{
  "positions": "rope",
  "warmup_steps": 200,
  "final_lr_fraction": 0.0
}
Each number is 128 + 24 x the weight over its row's rms, rounded and kept within 0 to 255. Layers, rows and columns count from 0. Numbers have three digits each. The size before them is the row's rms in percent of the matrix's.

# layer 5 attention value, 64x64, rms 0.186, rows 0-63, columns 0-63
083:114181168159114116146114095111138141123156094112137132168129144115126175121098084147134111099148155118142156131157110100157110114179093130157126106128106127104140080138119136134158132090096129
088:130120134095150112147119144127125129130115180136082121095131120093154136135131155121151138103150119108094115090143112139160091104148113129208144150096138106132076121182133121125111102117106129
089:093097121160119103118092179163139115128098154124156100141157128087165084185187126136137123168135145109128126096122127116113142128121106142102115163121111099134129091144127143162133137140139125
097:140116119157152137119131144121140140135117186129142115100112094140143145150135143139128080103097091122157119177144106159142111111124106154138163081084163087120138114135161123177110107112107101
095:142113113128109104143117078110109122163132103132134072095126122097147146151096150124098130158113129144146110105148167102125104149147154164157172079110154140116111139176103135113120131144126173
098:148094105110140128118135140138123101079126100134127134136141150171162086160110155172168136117076136125153127108153131109111122122141173086086148145106101090115140138130148134129119145165086126
111:138151130118137122131138135100115107145114092131152136141114132144172146144139148094132136110151117116107152137077157137109165141100103113101093188119172109159111136110167158097091132097086100
096:128148152117152070177139131132146134160083158117110145168150136157156139109099113104104121090171115123123093083144129109130098119092126127124177161140093150115127150134095119128147123132123153
093:137110100147105111136114090150138127136136122171095162124142113160120079157111134121148076129163113169127127132114115147106143143126074159174121101111142122085117139135139116177108145160106099
096:090128153105123138186150105151182120117127122107139158104158145104074132148112133130122133130108137178127110114092156137113106107124132132139113148101114137143052112142100097139099135137152131
107:142122160167143116066116141113147143152159086137151168148115111079127093123146128151145133121128125161150172161111088135100075127139115098134118135111126090119104144125151113107119151154105141
083:154130078098157155160136132157118114136112123121128126098152127122154167105149104133131123167129181142146111117120102169123123116152102076177149088137143097094100127125108129126133077106143119
092:123125134079128138132109098136142134122154140158143138172139153121110121108118116121133105114150112134147126126110115130128158138108136113177120099085100121144136114114065131117136205137104201
101:102097116141104097105141111140123124113088131138164130109157147136128149172107148126079100125086153143119135106106123174135120178161141153134116181086099129099126113142164118113153153138127158
104:110155149139161113126152097128124130138179140164106084115113082136125111159112110191121102126118160141116117119091151134133138122096144125146122115130091186120157094101150160108143122152138100
101:126082150131115111112132128133120110128107084137118080117135124119140175124130075136169139160117112160130159119141125133138136081131137144196137119133142117139086172093109112124120154086109156
098:121169150082139135105130116136115097171117114111125125150118139129135123136138121122137138096127124096118135110157115120088116078161101185151109114114180165142123168131101116171117138108165081
111:172121107130127126134146123144140137123115171140124127148140118082116155149116125086124176125150092173122131079130105110123128168174105147118167109145134121132079101069129164109120113114135139
086:073162104129132129143094110152096133118126118143144089113137104167128125161144133107134146105177115138162145120144134160180130115063092131153113116165121120150147133118092102100120132154151137
104:163099111102128147124114154155175131145182121114125172096155160074151105139116117087148123140106118104125121156122117141116145133145116153144121087142130150144127147118084130109167068128140132
088:138133135133164146105087114149149127134185128106140125090137117144109120173141124089162114125123096131143111097136148159101146099129153147100145146172102107095151091104155153099139112098084120
099:121148108167148155094127117150175115133101112113072124099148137132110123132111139140118119103120151102160106115133102086188133100182109126183152164129151131149123120124159095123110138117134136
101:090082139138144139156130090094173124108139121147119090154106139111139122115113129124092108131133118182090097105104142141152134108137126137122119150123164104126105140132149112107172146174183097
103:104157126175157136137128160122152135130124126114132127129154129145102105119107127100189118146112163100117077100132128094108105126113138160163159077123137107123092148172133131081154122105097127
088:101105112133128154151129096129129099154109135196130142134109144144103106144120142093120121122158180172148108148148120118083128142138154106144108125138144105116134170171074111098101139096112135
106:120158152125129118146114087134109152121138105150115121157144156115178168120131181112159077129100138107124110111135104145111131166118183109113116128136129117125142122135100136158071134110157078
118:101136158120161145160156172096143126160128150139163150096148094136104096086118113080102128106116135142135124110118154131184158135164154122154106090123091121102119104097114139122136110141148114
108:127142107123121101086146137112124081121155147138089139137134171157074107148131139166109127176152149143118101120091136125153115147123158135117133094139145123117154123115104108178083167098103119
094:125112140150110156133098144150131138102135150124156149164097138141164117129130150182097070139100104104129125107103154118156100109128135142144104133181074114136157128144092126080123116100147134
094:120139144116161136067112100111107085122086124097155121152132104143116095152119144157143133113145124122117131140132109120110143134178141134128137133087165141076101167107110181133109151107126171
093:095102161132127134149154149113138114108137143132130129118101135093103142116122136113097164126164138117150117103171111059123152104164150138156104142134092106150164157131117148135130139156076077
098:154153146128128170148076108138087134100109114159145117137127122091082139102084109131170090127142140108155113119108119147121103123156149120094129132162138123116163171125176146127163106109152133
109:135116113113124084103116124129114079116121153128196139130147122145132151121134116103069128107130113135142122150145146114114120124136171148132156178124120122117192142133074115105153107143149087
102:138115113136130125120075107118180144178110092141158101106123153085110147154082126098135139158165125117136108099109175146112113120149117137131136138110189154103122108120158151112121153136130148
107:116147125125159123120112097154129134158120126118119101131148089077114126119158142121138143132139119160120146133160131107115119142123202118092147074143170109097185143119135100100110085142149114
092:123093100089133089100143118105139122149152113101137128108144138160143113141151134176099116091127101146169190143134142115107156139095147136134137155130150127110115080144109174165100114150125147
100:190127116140075132141122109100138132144131124095104126134139138158087197151133116122127118154101109110119142102136146096135177110145126135109148167077129144159089159140131136122110101104123134
095:127129137175117099112116155112144125128160103137150162082135101121085101103112099162118128179107105130176143133110142162142123132092123142127142163123111101147158136123111129096139143157064120
102:134090150155137109171141123116135165149114094129139084166161140113133142130136100141110120113176094144130143145150082155106125115125121179143129111107176087127113115137123111121149151098079107
107:111128165124150122135109156117127111149115119156143112124096121122127055163140137184131155125145114101098152084138124092104121123109123133138185083096144123121126152122146135163175144102127138
093:084126141137097097130142130132134105143134134099113110098171128158136105167050177136126108155132164108090104114162136139131154112111101127136104118118148139141135143154076128133109146165123150
098:087165108188079138145129090103117132155099099151110170130107128146128119118135130106134158081178160124102115172155133159143114123132148102136122129102117111128139115170133125124135171113134111
126:108134116114143150152089077179179149137155111130111120164118086163111111131126129142158129122123094151124143119123116159108121093135135189139083127137087117108131134122105113180126151135146129
103:122134169116075119116113131116152131151088136081174113108144144121137117112150158113177147156170091107143153129083140105133153136126081133127109121132144140153099143107101117110113125173099109
108:148110116129148133117082119128128111163158121117110119113144091084143166083106108115126120121159085119091113135110139096127163141137088171146137141117164164129132150167153142165122109165149099
097:109134139106174135133084121120129124105084116121149152127113142089146116132112119105174123112132122121161114146187137159107129124109135127072111137145161137097108106095092103155180117127168143
094:115113097137118054159104135094134155125142151129129144120104112089132128156132160144104168087107124173131102141095115121118103165105142118071126140124121145170124163162102122138126125141142144
100:127092106102096102148089117098143167096096105134098150146102128099122138150120093090151153108161144142122150106136152157127125141178150133151133111127182117131124132128133144147117173153083104
091:139137138133130186133118139144161121136091119162167117151143123100101189144086106141119136142157161122123123098112105117120124143112115073108146161118108169100107144170114086152130121110118110
101:124119126110154135176128141124112122141166125184096121156085124145163133127161143143101103154100134121137107117074129137108123154094134121078119127114138150123137173146093151088113157149115089
099:116104101094182136138135170138070123112096099163129112161143156135114150126127134123128172107168152096134111132107121116160178123141140129096124127114085099137161150101146146150123130116093132
106:106163177107161105139126131094115161161118106101116143144110117116108115111125120094124140152115175142140105135123176114133108107127160154172128090107161141114128150184131089118105138106127086
102:137099138085138126116106167156194095169162083124098106104147135148136103135140109134128165159109109136140074120159109089157101101116144130102119158111135134136118114135147115124097150132119147
103:063133118173112103133130117182152161159118120097132170123143140097140137172135144116106120131125126122105132153133133080164128105172111120141115107075120130139131071107128134128146126130149148
090:112124141121157108150127102141126083128114065134149149132178142124132106154124165118093104138157095106154143126138136120141119177137140067091140107108084137141139133133158108156092150141134105
099:135113121158138181138165121132123113178154087152175140125149113165155121127133093151170119103114136130103124154107131104086079132103136130137095113131141122122097108130103135151168102093096134
112:095131160177105136124158154080130112135116115101110134150085097149145149153114122139108115127141157092151120136102180116154097114163143155113131158149091130135091128138125135168108123108087157
103:119109147148126122118173116087149132114159092148169110132137110077141112143140092142152115086128148149137138101141145147164102098106132115106117098124108080131128165116145115144184170127157112
099:127144154163115123131122150125140124114128125161147147125085090086160123109170184111141152107110112117143164153117100154135129124133104089131099177121122092093172145140135120105075119127119103
107:106157121124111164176146177128137094147111139131135118124110120129108128160132107131147080115138156155089142159146102089083142123126165132145080131121128093152122169125141126090103109090155135
096:115124157098105165103114122110089143137130132101081127100142086115120080145137122092108126150147105163126116102102123123168120164156156152133129150179135140078133159134154166105129138113113150
123:100126145098133115156128142091106142127128178153153159163092114140134158114112104072131098100180110147163156123144104113160126108099155122086163105108102147141137114100114102127133128115108124
099:132120093096117093168144132122126140104131096157127123084106102109170141142127109105142110201115165149135125106114162132176151106114146111136140124111097114098110119175134128168140124110150154
095:118128120174134086155158158150170104129147142134087149162134106105150125110133143138147142095090128097136136166096142124145116123149128152165135111114118131102088132109091097184129150081133124